Weights of a small transformer language model.
Size: 8 layers, width 256, 8 heads of 32 (4 for keys and values), MLP 704 SwiGLU, vocabulary 1024, 6.45M parameters.
Each number is 500 + 40 x the weight over its row's rms, rounded and kept within 0 to 999. Layers, rows and columns count from 0. Numbers have three digits each. The size before them is the row's rms in percent of the matrix's.

# layer 5 MLP gate, 704x256, rms 0.142, rows 550-621, columns 128-191
109:481452482501604512542417461522539462476546561494496428483566573545449550515520464436519506562482457479502479450512451465487451448509555447472480527555473580473473443476549472563511525472510512
098:499488513577466500475515549560519469496556513549480457569495519596501567519494444449466509518478492508453430421494433464475567411537490518516487452529542490511529566425461498527518483467503472
099:470473487551553462522557474545558456503528446543502507493441444493493563567564529372472445513507463486467545463509460439484509492511540458489536473470494496533448492521524438488405492512463449
093:509539472422485558527497481527499513539442472552473481541497520531505451465517526485451466522533485492539398467527472532541389517484505515499505480478506503463505458486498511514437475543503518
098:552488546532489520534489541519506554556537533457463505441534524530435427418461523499490529482464474433509501538470444472482463469464492445537526481425486512526489487408493483493546526508552491
111:580503470510528516546430503517541443447493470512511420500472436495556574516464511450534562545519457519495457468464460496472448431521444522499592535442513491510525525513467436529516508486506454
111:464465427540485496434537549481604498550506491516441528459499469539505483462497508446502506494484490493580486476449479519502486457578498547481519485448474446482585452540528490540509557541526502
103:570495501479493505490454528440459454481442441534463506570525440546459482510505454486584508472497508552482493581498492536550456461469394501518430476463418423528502470554485447465495460556439570
104:488490448505531548536464495488490416519499561541484354448569531480466497538523490515446500432489382472492406511547482519549499517437506463481560558525494443494602419580449481506501545501510529
098:516537525446463543538467461463440457514484482527509480487476536516579475532540538508552535544527491542480458521536487497551481507545505506530498576592542507569501525455432531567463482550505418
100:520514476532533471526451539422415533493486479419496446491491480480530492474487537480501498507502527501510496541469473551454496448536408440487437494527493477515482505463482513475489512480453459
097:536550488509556458514469503450485482403533499526577530445461455553469506484505491503535487465501459479554489511502535517558499475483487517566423553550492532487542499495556453556547492498524571
099:528512564479463510509484533517491528455481572508424441551629470426504523510541514479566522410421512462539409470491557516510482475566563488511518543533431489483463507494478487582481534556534498
095:395492517540437438530539468485466495528507553483545431515569497541473542553545505486471509431502528488479557544492501464575438503525477485514462445482471431539482559474601522547493505503545561
098:490444501501472559456542452513422572506514545462509481488543503468453522578474505561568563417475552519509509449499556490465492466514465534534530459526527447538424448550496555511462498468518484
103:462558461508545441475449481419509515487442545577493499473462517447493473552533540513475567568513474503423541571485500507627495453493462542511539443500574561516442537500512506367489583450500490
095:517484460492478519511515530529467519401501523536559527543472534562471475564503575514531469530534404528520523448600530540508497481484491405486543468562516423467524487532488504482548495565514424
105:585602459478536495494531492429450503512580443517482506464473521477461508472502450463514548447488440536530487484516508435460510430497461551520475527476540501533455519521537524553458495554431548
110:554545502513489495427465519534462515583492406448443482520548562496515538534545460518569464481504576484539515466489512543494477464529484494542481474489482539540436520455489474536551562470546501
112:510450493464534502483484512451483544481473440589464580472573544466511452546507505540495560470456434506570489477475498531553489537489510524512544488471528498500388499472492505546522515500529496
101:519514496400503509508573548483462510495524545542467520471466519470579504427567514484471421445510477484478474547515458463489449502449480515497490468500487545508557558434537502480558500530521509
105:442518403491566431433482486536535558532579490513505421505486497505520499502489453428459445513472469517488533433465478538458488558504504445507473499481527501463544490497480527560500529459594519
102:475527540521487482473519527500405514471559478514560483539522493498559522437489495475520463442523451564518459492411462571505500479444519490503434487528442460544502513553494463505501451449529505
107:432475523503425492469508474511498467525546526457508505488542549441529471577538519480590514464496480500571423494509544470432516492496570525457551488496540465474457487515462525476487469534540476
093:477466541489500528419496470453544486447491568464476469532466423540442482456466540483442526533461563468497464533510457535413550490564466443479507441471572418442494472487516565446536513535498516
096:530570567542528493505493482480548437496398485531572509490436557474501577470497506487580511453540461576485507515470529537512555518488517412521452556506491521479509521463437520595434427517485459
096:514560445544492509499489475545539530446491532530492513591572516499518484483476503446565504478542571515484510476491487522502503554489538489548441418530519492513523479531481444470539464485495486
101:496491501524514465502491489504470370521533525501544494537518430579491499535563497471590541499505490513531565500552488427554441476469389501509465415481537438491575447434529504482523482513480487
096:593459447504487475593478505453475464513483493541530499512518431545469511468442577485582419488531524473439570559532512448500519510563535528533466483504488475506481513525520502410480507518483468
112:482490540578535505493507489516462459505523490536549475576482469526545481440499448586477500481475478530535478504516541452558534538517488514542507513488505494565436570398511511484485464495528377
101:518453529435562473490451524521441487505480548512555470510477493465438473435498527490542538497490480510576571520553541431516493523486526498481495496483536545528559500452474473563512530504543414
088:457599452527585417439540515481519520473468539481483492503564490525513456506507537519521479484582554492464458503479558439558609494529505488484510476442503512517518523490533496526470467426495464
102:594521523586493466489519550486519497430526540531530502526498484496520472477599519461495524550493480493438521469521568529471479457520512556542521502559481444444434476531510525508437541436460501
103:497497537513537497478509505556497487466510543504595450512525518488465538542423461501467520502504451502465441483567513499479458558525498433518568440520557529504402479562458501547532510530544472
095:504482532468536556584472504451499467533426511504523568480524462595510515450531519558463501550479509558487505460459538464567444430492521459635471551522475505571502537536494509445458477539501470
101:538580510453487526483464472491474456544480484498475526480493600466503486543491456466481530545557560519558554540525512546503500534559529486579551537496530500499442467572453497459530432476382518
096:520494489466429537480465498492552481509515456533517558468457565556551479556534481489527547521535507493413536492463506486485491495518580572442479501587497521511422541488481502555464566478537495
099:488487507614460565601504499505471462511553426551540575555570519515471585522525507537545498485417519521509464538494565495537475498485473482552475512420546490512461399536513466496497503490474496
103:505513470489452458454496452541477495510465476522473556510524591454498488508556501468502480514508478451572531568547534467529456507526433491567525511546505539509556441547548512486476500470487506
103:466394478538457495552450541501482513434493521494532497420516499622446499587537476477567482509507457464493504536550473399452537551493493504479493501463436536443470489479514526494416460443498493
101:514483526498544553541475474450489481388529419423522481504467498484547517520492483536455527533506433491552540486488478454537501451538495461497507497555459485510513530478572563441466528542500455
100:541534478501546523494465451492476469445433534467559540500462537582494543536454567541459481452501495466575544599517478500503518554487450576477530538459574542503520477485545456443501479514450514
101:504508516499509516551510519539506469487498498509467517578538513503528463536522490527505478550543525508495569492478539490547504518499583518492462538566523476513527534539519537501523445500492493
096:445440459448496490574491499500469538512537580431514478519528440511541398582587468566534481483493546559478486492540474430493474456455574412521494430522463501515533510573585500462376546504517472
093:450476501478499575380456473506503483560448502483466521524415482447481541433451527533526452493470541478520467382506454462491538488488493451467471497525534539485533510482396486527450450491569506
101:505499498450512478531511487462479497503461537482462500484573545542522440498511451557549535526496462480482532491472487467473441536496447599629474455470526498451535489521471557465491533497489515
095:519523571501485532504535536447537496475539573458490486451502501537511491459579595471546536513569568473491461551543469527532502519519514493515474538541545500529536517586523463494436475502488451
107:492405525429484524521495499507534504461498460501543523539508540478458459510515520518469533564494515519571515531464518504542477492507440440562467515472496435497496418543470414501504446531483517
106:497523508534493512587524458541442542478496573503403485471545479480531411529469482463529529500544466605545551444449484534519493511443550502449416525519448503478502520484507506533410477549531525
107:492512529530473533479454494514492547530536447463370552528457440471434471490524522507528493470490475500506481555520426479485525514510494420478487447494514522460466501507504427485517469438465481
100:549493522440554458531503494481500504496477509464532398451480458460499491454548509441480473557434491477530525575411494494466463524463447444465411448527492429462549424538426507519484535457469429
099:471476494546452481595544478488449550518507495521415443545449535510558502579515499497459508447477556541521536463489539534470511498478477510535479583483542502492466517521532545505572477486573564
099:540513550577477444598525466530471435533469449487520496491492536486486552481567561431494498495523449500542511482496563509551481505541526587473484482527491487559527487473463476554527456527481463
101:560529482528529470476432499468454508538502514489517463387487519513521543503517483457459469468539517495456528480446551506566497498512493502478460410423461436483477514508501499466528579449507480
099:498568522430495523490496504503529461452457595504458528486505541420529537515479591458509510543459442491529461456486487479516415524480559486520512531508501513493498444481533589436484495468501438
097:472451497508452523564509537552478503535591505519558484443516443437488458472471472596506452514428521493496562432502467498595485562494435498377538601454468466557520556487511494508575505519454536
091:470496516475512488509459529528548531499498519467518491482543467478486537508517393488554578496495574533546547535623497579474524528526520513478496481539502528569507513502525536551535504470459567
106:534557453467527432447418553420473543481485454456506549482498433472521456519474536504485447414514482526418555541496595445471452509431526509548510468462432553525495427505499470464519501497576517
103:469486494537514505436533484471413557502492486472543517500525523486516494521540541469483530481467525529454453418484574481558487498528465525515536556539519448463382461484479482537442509578439531
097:500555474539584389545516383484573506507519484500487527508523492513493471559478504471389562457431502458520443463510478495442504494533490541478469513516535463485617474541563508510520446533556472
096:467524516468574581540477533461525545539470495443497514545477488532497454477417516462496490501519465540496457506412497510485509467522539491516496520522399465510502469492514491499578499485523460
103:534536512468519478456594477495480527480445430471501392478531478541449552597467490458485474499587499442490465465483483479477495500577567545459518420496514596491531526506461452543465456523503522
100:437456594477536595560535507611518576488514545467509517506476547487504511497413385454477466449455519522545513595449546541520545423431497451483522512506473538477498533492559450517453521530583529
100:499537501475490484522493569547438469535531534508409521499514502512472465477480528500480523505530503547555498397402487547409459509459458477547555496498469458514531460541512460449516491537498567
102:541520552499532467504495426484464518415578436527466438524511533487487482502492568489534433545516506477537525498515454561471519474552551560464490429439465533485514513586445516498531497561529431
103:479565446513469474469502526538515462554490518472475486430526491579495460511473477500511534467566483562488486469465476519448494544483522461437477510469509578472543533567476501523539441509460523
100:523540496485551550512450480498495461526473519518450486505553513581507462491518499444510497475462492508561498508476442454474458568478410564536546504510484554591502508507504489490388507504514516
100:538471463490457459494449527555528474487533531458506565445463581494550503492478487452479475467510447498481519516519456443455524548447541498552506552543487513531523534490512551568539510454518520
100:597524490514505509476489575469485485500530533538557544549534456450520493500473584463464551526477451576502420424455486500508497479540471512524522490458430483512511461506495431522452484513467518
099:467468464506402433508483532535513537517441429478439464493568527461454527582446499539512511546547515507446477500464481504432492543522521462550525533500524485531512541488480495527494569497418488
109:542450472487537617471438503517498503519445506460520531537516541534526592446427544540481460470466474650509487478495406472610479480500471508503460479521470462547481547461547613462459485518442463
090:472507517509542533470491508451519511501494431525540504517501527468501473479553511505474577504476478468494475512524493526543515556541524442528441427548479451473459479496501521537531517492440527
# layer 5 MLP up, 704x256, rms 0.147, rows 550-620, columns 128-191
114:535448517532581454483486489581517431499503450495522502529518463498473510606550531471520479586425410548496462575422489545539474493526524485466462565456508465589501502471529530552479556581480524
095:520581500470497565474467507450477494474533507558539511509527511551471525488532556465557582464477475477514477582559485438473561553494505411489497436498418524545413496530438505474482515503429495
098:454498475426496507541504493495492458476462488535470479505488525449510520454557536481506516494518489547507521503479447520484513517491563512496455457518545521523474413529493491501479538385512439
099:501583455525565457530478425463539556550522482457533526469483483522469434503488543526447454456520515538472511527515472490537485503469457515471586480456462568548486497450573555480472523481460408
102:440472539508510531502437448430534414494472487511554540506515525467483567493527506613471563558548493567467465532530521469545464587491476518569456474468446556440495503517416475493504438555477476
104:401515587514537517524481447482536498519507493449535533488522499500475439555496547507452401429536464500530512512464490487503568464459547483511493536540481476498409499490474474441548587525464532
114:472464466465436498467467530477519442499516429530489423531547424458531490474503438526441392502552504463558521522519545518465567495501476472496545497483490491522497559481458488502525551550611544
106:491529478519476441529576482533543474501548566476519472546440407541526523524455470450548496485443490574472522554520543487551470490531391480486482483475578484522531498524484483452535513503470537
101:487442511454513580521482571504419472451552459618549510526474540480505504557466541535495518525503502486502541510495435442491504480444441478404414490538501483434446606505402579499490615519517504
100:479524529454506551507548521596435475478472470514430512523512403452460496534452470472465538516496507513487499482439435440455472474493489484484469453567512433444522517519522558506503554437481521
098:475499543544486505525508518522552505557498503480526560455439514472573555576492494550396532448594428585526449511455498493475542503532475458446486499498467519508501516500486554531439484518496490
102:497437458441556468465440567445479516491594511522537388510509522482452492511563454571504421435483493486511545566583559447500518531458529514469547557490532484555586516509477485537514505510526499
101:479467532493510493498567483466469509539527474455506481519532536504427503565516459509544478478562531567430473516511449547420526478463495446493516486494443540547405477487507485506466522557573504
095:478501448541525501422544500466495541495530500491528516471524509512570398559470546493553550528509511495485541504450526483588556510527480470508440477497474542490455486502533563474438475504490499
103:434523477497530393516521527556393538524494462473507513597494524451489407405516560490511511493565506493509503544423436551538546422476510480494423482447511525464539528527430490440531550505495533
097:504497456510501471469519548572501496506506511457496557497464456487499471457518468488517518408539449469502572389493489499485506529491519524536476504480433575507587498463476476467583433501531567
095:508527477485543437554502486506522555463494498503419502462463465491472444487505403479501456522537499476507511532494486552538428466553436439449587404507497474504526529542450486408504582419502478
105:582548570478551482473538454537528478454507478518516475492461544506482460447416497481507543477481482416540533489577562595527481466529470491453522496425546499475494497537529481524481504478534589
114:473459591465504534504513403467552479430496534549565558466439463499476510503536509451496530553527496473562475501492510420445493478502529540519602527560509443511535550506457476506516435545483455
108:546486571478462487531480431482509484417527528480555510529542448495505546472493538501570463541585499459525509418556407526433522474506408536525446529515508469493502420514422504493497520537548445
099:466438460548553516486510501448515471485552490486518549490474558412507529491467447541531484463470484450465527576472535473511486507474485475514496474494486511508495461550548468403514498366564485
106:468433622487484487437472502446525540576549436504405497529468484557466471518581528445565488423537559471418472468472482502530595520478518506531505521489500518507524462535460458456446543482548492
100:516508553461476527450485456525563477500521497545509483501521497543490515463504576453516533563496553526541536501502502517452413554571508564438515486482515498498537566483503345463517540481562549
101:526486523504438452434491494500581466502448470469511471513476468435481545521546446436515464479458513463514523549512475436412494521532471539537556494424485501418427485509532543502459483455443568
094:505465507455509482511453547529503471522490459484491473474492487585508571512505414469565493485488545468517488535497470495548499486477547493498549518535503488498530458497512463488438499539581461
095:552503486430511476502486535518546500429542407511402478491495524509439527502462469508489489502487484496480515445538485500450445461543503471466435450474514474550519502467518460536474564519507529
090:476533500476449530556521517485444499493438515488522506468586482536497517545504527473563464527404517495521457469546511533553484473629529454521422572483547416434440442561469432501540551531450519
108:527446469470546503527461486508512548488464549469500528431561473522477532474487481487532465484529457540441500495499402504522455453462498612463457482533437454527542477580450441477530616513472484
101:563545477530477471526430613421521528491484475501609555514419448454496564472520501494521472556464531540544484508465470556565468544450497466496533502438427590539506554450596528557480546477488474
118:507499465546557489501484520510435460503528559473526514550496463531536540484551425498516486513509452522492517504464489489537492492528523508600528491522393518513462571484514453474500492567453484
105:483456450497565507552515516545490496493475534507501446518438564448503450518491516478473503456457491487461536563556465514432584503502482493504459421456507587499479406537564475457501533512597506
091:476497511476410552544463537480534537462515499472497464424498497496465445473513425436450544437537514486453559440371430496449514568486602497523493418459517494421497437557483494441596524513530492
101:544507502561436474524531428494504495505480512553486501506506504491515535560538483501464549508431541546544474487508544478471495436549599445470449473477502433461509499462519478524545532460495476
098:503507436544482444536490535488451516429516472430535491498508477582478474578582459496446478525471478431432484493483433495468521510447502468483570537499506494558520518552560498495577514527518495
087:509431484485529567469466513446536473439604503479499479534538480380498516550572454478548497428469455479489539487532494561459548528467502478427528534514518496511559464448486455487530530422455477
106:524451473530437418506533543487464441471459451566552540485440413582425541531533477469511498483482531498508493472451550436564510499515522581518460477457485450496453481441534531551518494504524438
101:535550395496565511473406565598581526476491510513470527472571491508472474464508513533474540478439504527504512431454469522536513488458433446524498473498471500472423502545507482501520425463423540
098:489445491519487483528535594489441464532509526572524483459522524494537439543475555502515558397571527516493508460550484396464581535459470432537515506454474497529485481488526473559534579539548564
102:553483520545480531541530452434567450451452534522548499478429543544412512511473402484502499446537479467516491530495508481480497528528567517529541508453522609492446514551494439432445517457425484
096:473473503470489581460554485523529531473474465474475499523477477534503517572496506406358511496463558477479497462600442484439550372512564545573452502467469435495443506493483474457537497476487458
096:485519525511508492433555526517501588545449531531524485381504475518486543497474435512499518555494516497578502525486493526462485483488462506589511475473496524472406476504465497460571525486492508
094:536483484537553535618594485449473555492480465533509510449478545517546538530481488519536528482523530529495513573495499509505529512491482534511532577539547460496532517524429502470543552512529386
101:533502505536561586505478482524509498484503495497519477479507509548503571452535530494494541495487546489549456608502473415477493486517622577588526523507553544573509537543548551446467500539468498
098:508488508482490540504524450438445467536513521470500433493450483444503527521477466494506482514451512447493465546527469473446513468511516546429499501486552418508440511485543445579458494521541520
091:486493413469534505541439458480474520488492529501529584504565453451595519515471460458502503497561446527574527596509445509436494483527453524484528552494490486499533505504530387539513494490439428
098:506528564543494585595495484469502428498479470515460530472553540503549494532460570489546537472456540400478531497497524501467549482520495440563533511488592470509553505483455439536567495487495564
094:557465547522480501520519505477515552460511550566470517574541520470504460503490526481547527477536504469509487452457616493510486430463468533523584485473526513464493471517465487480471531428510564
112:464489553587516551502565502546491483502454520527542456436482463558471468531483535478495473532495458457565520437497543460448530496502521494496470550473441530487485473577510526494478456508469563
103:523530446513490601509435539519489461496521490520488549534496457525505459526487497516525425459500490509482444488541512538562534537543503487489532555602506485487559526492541471520523565558492528
110:467486481538542485576520474523474472469480477481448527515429569499494424499536448457462460495474561474559381463466549490489492447518462522453452569558537502555481439466532488473562535522502494
099:454491522522515477475511438544531471418430429537512555557521548501552529514422492522511500544515521524424522416471500524499517525487465529517498462507476513529463471578506484462388467481488547
100:529477434554465420464416415553463494510484469461448488520547502489508492469488508537422542483523447458501506511520566537550502508483543493533500541482548502509477436460447429555573452560609560
092:452557444523475485438554466480513516521544520514520509499487461540535532472448386542498457451491484463512567479490506478490464447480431552559563425511458550514400530450538521443486471487489503
101:542477458522510474529521522498477517523440589528498488467541552468469548482486472448484523508518519566552455537545534505457469464578513482570500518460452409528516485497464550565488449498459471
098:519506479504459488571485491443502541551503425540485479452547500528508522517516419455525450526474541506440461506494436497441567431499570548532528435525556503529499504535494539506481496549446473
102:484540533522468537575541536448444512510557446541476494506468466503444460501454462493509534498586487532482517547515498522482478539547437472477485497553481504497434509496508490487500455488484519
092:500485487545470422490571514467475516513484384534562465458423469521442514505538382505500557443488563475560477470515394514523452399485468511483419552509466512467537466514475513490507454483539461
106:512522523511542544504512530445496476521465515480484487593490528548458432489499492539518564550467583425519526540503501563526478473562506503507488467472467577431458548430497475456475498546563487
100:570469466538520487447492504503545498545519537468506507517486499616488576526501484499477410529486511470530536487508453500563512518471528495480597482463511555524530504483494466442487516458522521
091:596488546495510509477506523529540444536474510510563531487471458493590488570446489532568469515440485499534514437463536449610488470517486533469492474482511502527517528480536544486433493435485480
102:528492481533518526524484495388438576529430530479502502498478468526549516502391506512581478482464553479513484433464539534495475453474546549517552510515500514564518549505485557488478487529494448
106:433491540467451439412511516533513465460523474439524422523551479442483524546559437501557487506480539466445507440494489601492514488466471433559487453506463506500481486547449451453471548403507501
095:446541485484478499539545528540561438497490481463436470551511498485496519417558490501461506542539481474521501471510515465490450467420526454452434557496461524437549499426487520427515507523480471
101:540465465526470465485492550457477419547436502567499493458490523418494478499497476480488538520561523466515534495445445501437482494490537505476469446497428503577567548548539437484474493486510511
099:554479411490513443510487493461505604456518414516499453540434432480488572492540509473479557498510501536509518530470549420525520408546464490494562515466471510486447517481540501476546545488466518
099:451490555459520474495500540520505502520542524449493501578478486508608470425517483464489489479528462511512441498537468524476502466564391447610447556510474482501496533484521453491498503445446517
097:537531520543482533486538599475540516538425425510551482521517538464501438463507463477476457555573437497488510515443478535509487376547509487421523467410483478529519498420457478499441449629479486
107:501437470474493541458494504465482468429472478501535628503501521530506487507484537569568558400494454542480453516522575482500437475586547566501454515523507520453545494502534517425439514532595526
096:521458490491564494505576475493579451566506464538443469559474476506485529528465529493521511509539450451524502482553455480496418405530529511467454496518492443518454588462436473496485440476539454
098:459532450456508486521471433495425486576460530548472485583549461434471530475494490528469473541529493510508474526512509446494541526520442568491511431542500459490474497544474468554447477498489523
103:543472543478457521465483494507549501521460555482558502525481528527532545469495468508473475596442515512477509529479545492519451526479500478568479395454491555551449441493478509441518498527436498
# layer 5 MLP down (transposed), 704x256, rms 0.134, rows 550-620, columns 128-191
106:504489480520441493455551441536485460501512595522564527507437470422483451456520531477427446536500480541540525493528481473569493584518455486467511515569488472470571518461439472515514554482436417
096:516555495456437411481512482497490612457492475495473465505451452581563524551433465470481459506502497472467485486437530497506472512467551491448532460502482588433550510520489503480545477479501448
102:527452511461538474578558513505511568525435504503496461530468438517452542500470540511506492471531510539567509524523387493493477520487445449504401464353459509533531498484484495507423528450456491
094:565440495506542493472538515535499515543501446536446460542528545473498484512489493530531575491548446482547552492500489477455531505486456446490451516546416495491487576452449444476573568462482475
099:449526471540426548539459549451520527536487464494473446490527495501506389520462522528475514477399468439468498406511521462471484518425510550568545463487524503471468532435471494451496462505513471
106:543488476502497435516499563508479530491435501433527534536561490550538521455530540522471438444537505501461524538543468481507502440456552451522521549462477542437478491443461514530496475553489442
092:481566518478505515531510499521490498467543527456529445448458473524473540492538501487509514519487536480509508488472514520530438477514453567433441522503499468432532542543505494508479537487488568
105:487469474482450530500475502436529493463498455528500503496485468454464535483471520535494490494486589479481481529490557495447464460459537466514504539517434486436568480590466486489525478488493547
103:530500509497560548435481510488554464512503470477523580474515504464470524443507499556429558471511503515466518532498480518516484486584548511431441501501462488514504541430489476550550515518521531
099:459559468502440550512532483477478471510433472498444519508497497481481473465588447488508535421480537505472517502498531456457551563469486430456514517564495549457479515549562487527611518489501489
099:562458543459456582484495520473556394464516492466556465464544504481522486391483508496573570503595468501491487515481511456535508508606556499484470455542517568528509524526474432538539529478460527
099:522500499580463536485518518553557503541486532534490488457485467532474560533504490464467576473522512556459518472533493482470483536465484504495487542473485490570537493496561508446493476468488454
094:438494395470499525548475479467505494526512539490476546517539503483518441516484562492467522496550504445590525535457469491499456568469480490513421476442459526508513518461522473464507542507613482
097:628494558507458508453486467529433431531469478483500471438526539550484480541524507478540599425518488462521500508500416482482496590471480580564483400487480499509486488475530526535463554494504531
099:431456471436506514466505471484532518528607489536486486533459497568533474539473475487490555471574501457504522546569455463494562464497496532435483457484474461433586487505459531433482448404579490
103:522468458576513450529508457511418494449533478515491493504519505529464452494490451501478548556459540470533498462500489417515544477482584468563551476540486530488497488475487492468526518526502519
103:452539480491526471575440529491539429482514455533511514465532492481504443420465554470481466489499432497536578495518505497517459519513392542510496425530501450459474466579469428510569522519411437
102:517467540494538631464533541480471560516501449481500521479491516515528470454531515477533430522501457515508545451522575579495528523438474522490543519479504511521437532541511449583492460435499486
109:516549404482481443492449470493503547452528493512605541481444581514445542499478527504562573463495405493516471515401511579533535508483505537532459575447479415543534549463448485479512492575472489
104:475457491491484416573498478561492584522531549484548511444450445455517498556462505459575485459515406454512520494521472520502563507558469495511483472469499502510528537551460510551531465486527547
104:503485481504539463441576487486559499515486435505440451473428467572541474498491451451552514488446472505538543475518503450500582547557546465488494495517480429498473516472537384497507525485457506
102:451463494522488587466467461504538530509479558425503508539492519458530551416538445528481522537493492540487523451489529544495507468520546497486531486496528441470479556509464496471461479587548539
103:551489430460457497566557452522510458514496485537488453515541537512555590449542497535496524459486479536489498534448446503488494529499560394436507529515510573469540534531561461590471459464478514
107:495535520517503487446465547498500477505460482428528490445453538471480561451446469476496509530473512535513512471384495553538479543566473487497508511470547404464417509567457475506537516490426498
100:509534520511475549480511441510530452478531515398468562503552482567483439594463570436439557558551494447486554464582439505444513508552502472471507515537497504583546484500502451546568480512483512
094:461420467476485537488526520383461509518536493484489521469499513505497439430547483519513459446582465437467468465526513558540567574513459527485549499522452502560510531447517543558543511417521468
100:513389474451493504480497521599489529487549484469476496493495495505570502473533518444399481563500465536440552459517522476477547477537461557459549458525613544561429455543461439485473527521471506
100:436490508567562479489437477476473449494521436591522470542530525506491516448573474552482463484413528521507523519445485476472476508462456488489461509434470487458487485475446491453424480526477568
102:478494501478545462489514497586458544490549526522521511467426545543477564513505462435485474466480491458472540509525467516460497521523485434493523459418460492483470529499610457588569626454535506
095:532400548545486497423505541453448455528512540516587558469524385438486458508555453564449549550489474537494461567640500473543430482554469548540517487562465456510463483457536500512489497561435481
099:501483469465520519533539444565530546442454513481539493553438508481552420482440471461562552490475459422493496478548465530497552541482481474471476471528498490465462473546487451463447509524493479
096:428504438463457586511508489515466539464555464506504519509479498559514506517527476387412518602501481507485504527532501503580386508565497488514397541533503469474406587445456474509438496562472528
096:494427469449455566514414557471551542499418436562485483543487475505567498512492470527495514544522492491522517513511442657531492528551440481544516386530440457485470529473504542456490540524540487
102:485547477474527561507547531485462532445495483575496537488518503579482471517458499522506523533506452528484499527544539499488438493500455544498484450502503530501526471500478467518499470456528510
097:459528453533426458543492453482517439517557481497472515507591437515535551491499503554460540521476473451520533471520503499573442490447481557498468499529427464571497538461496523583465512492536422
101:470510447516610567475492544474531505571483494497478532447476440524578575492478432410535433514475508612579558495565449534527416492461489590528514457533558491528554565518500492467474441540452499
102:504545484522475513537488553498594466548477530476480575526481431561481535465483543467572508492566473515547534512492551499533468526460537467500574503540546503508541454449457494562533506508466514
097:455529477487544486503495573529553555518507493502565511548484527476458422534438436474487417515484498429413458488467433549461502470528520502475502521458544496539473530470532474546491631552472502
104:494558482536506518524460478514489513569480549540454508517556441500486432474459554454535409445443532485520535524525482517453458514529511499642494556506531493515511500475565504501579502536475438
094:473542510478519474471486435476526433460536457501507469503558467546471524517422557548536451505495519549488556559566554486486442506514506422528490476437505468534543488567504494508560535509547471
100:408498467485470457488501521567457539493516461520528552506462496516506482525564495444507500503465506544474553509505497522495617556556532487533499540526531530480503494493555504571537494505479574
097:498603484531454476489493486508478477546468498447469481439474490496575602549491523516466482456517549416537482474481442511551534525549463520507455555485572578473524530568453462503528471551575512
098:517514551534464463536455480494439463460422494509515508474484451518465450499524555501506487476471538467600472495481504486515493516554476530482523498494577609547529525576484511561552414475531544
102:491452508454482458568515472460536471471418490454537475540504546514512533536468574455419490482491515502472522469543416381522530499489546441538517511431486465526473500494472477483541535545557393
096:479467525523546410507518507502462518504513494538457482514453495547512520543452504473440476488476488491488497482477532540490496414504422506456462544499550531488496511479534493476521510495470469
103:466470538463452504459554497486548493478464459502464523475483423465453499503597516505538488542480481485533538518488458444503455413577461498591472534448487437505472505546471473512490488492551525
093:522532519590483472533507531490483441502551475463499475535506505490480579474562536571514505522499472511570484508511525491493494404528530516534506498478566509453524493493558483519499487592553587
101:435459478454513458545510503572535518489486529535492483504522515508485529508482509492511497476499518560591545550489475450549525519474499488577546490486470546464448488539502496506466503492533518
107:515543472469537577491503491503502436497514479538568543473497505429488504479603460478545451526417427451535549476489524556479503514503520529538463524540514497485486493448522503495535492505464457
107:470490497535564545523498508533573534514472496517449518444464519479494417485515504449469524456490565493571497442479542459473516494536525466456535577514555481606488496462472545496482541471447482
099:484521453454507521561500432455498485518553541544544506492455462498480424460557476506465494580518455486552454462508587482515519418439482547500544423490441470553462447536504528509468401460515477
093:531520468499480537481522481434529500454539580534468472527501488497500442569514459518444509506452498468471492517495513490521486487505481471445610510449445534562502482394456571452473566518538478
102:531447529463504443488478485497429566479466541523440503520451551525564541484552546567524538502452476517511522499535531520543466478492521505526508543534439544435509501551515461445543622407495559
101:515419532460481494536411478480470503555452454475439506505546481518562477499439526501471449400515488476603523510521501568475515497452465438530473461512506520496466573572476530503506453517502523
098:563447473571607492419526517534558486542489485501497516552502527493515498543526501444444512498520448533620487447472471470521523513486522504529524499497510493501479437460528469508422503463525525
101:509516501526545577525462554535502480532599471469536496530436447510497482545514407593500520500506504472517452537487515518514485466490474527494522600457461563499521501510571461487547510573442542
095:443488518495471544521515493519567527482489456510418521546537474480417455509457586465481470442479430532551485546489556477615466437472499506531580570555497508522447596512546461482517464497381462
106:516434469529558513465500496538483554489566536521508492495461569468397491494476510456408517492529500475574504469478511507502489552427567472470451481511531633504466511528521452566519528534504426
104:568487569492438552528510503474461534512494507524529490475458560549451584532523508514428492513507527510457477516463440518466489534492509462523473558489468537472520417514499543478565494502493441
098:440486562440563512435490479603503449486539508514525421502482495517494486598476473523554512487522513511456539503475558490478546456476546538454521514484511432466462540458520481474484457441481512
100:461471506517540548520501526485497522478498489470490579507545477539510463486545496511537464560573516498412470455549587481521475523538511447522500452487454486513526539490462465500473581510491413
104:546516468563565465495501438454456493491500461435496519466431560567603452539541471531531504492458559496455493524482522491497549488459489486516549574473469528459554495485502499526556478452387512
101:563464375520495425469520532522473597522459473522474442459526535552448522498518537475517498508543500558453487511571465482484543508515523474512493453428461606500533490453487537468529464475441480
100:559578482506505509527467484542523441541476560611461460445482440597471457504510538497500487528492471520479469469483552556468466537490432515541531481502533474505517533488501425465538496447555508
099:433576492501497449542491509436478599480427478496552516528532527489529497456505533491566482472516457453521421520557439444505582539521508568467507499595531505489584478489503538587527466445465458
101:504433495472530498450473480514494470561569544532512457527512543530530491523614545548500555476473492541479491559423496574554492515553491599480534528575541444512501490497462481509518503496516535
104:524485471594548514525507475457547446538500419511509492537492488542394494523476523422449573532549519452537533503495561554485456459510471519464452520404476484521506518456496493546505405556534452
098:554411486476564500520530455568550507532479489467505447529470486458548509536464484529480562449502582531476446498458471527504531503526505498539492522434487372546433528421529482528483472534586493
101:484517510523469469433500498443510522517473516459488497472491504553440446455530434553563453470574456603517551521562515550522554577480517490564470465457549500502440433475515489454488528548487412
101:480452454491562537520483473564523468422510502437487470506553495487463565440575472524523437543566502490538556496499479504511507451554497503460500497512504490540450546447493505444469508478511477
101:558511477488578518538459517512556463492547512513522547510511429566554497487559511493539487518509495448494468511526517474517476481492501508496450502480485482441546425462536461575523483516533527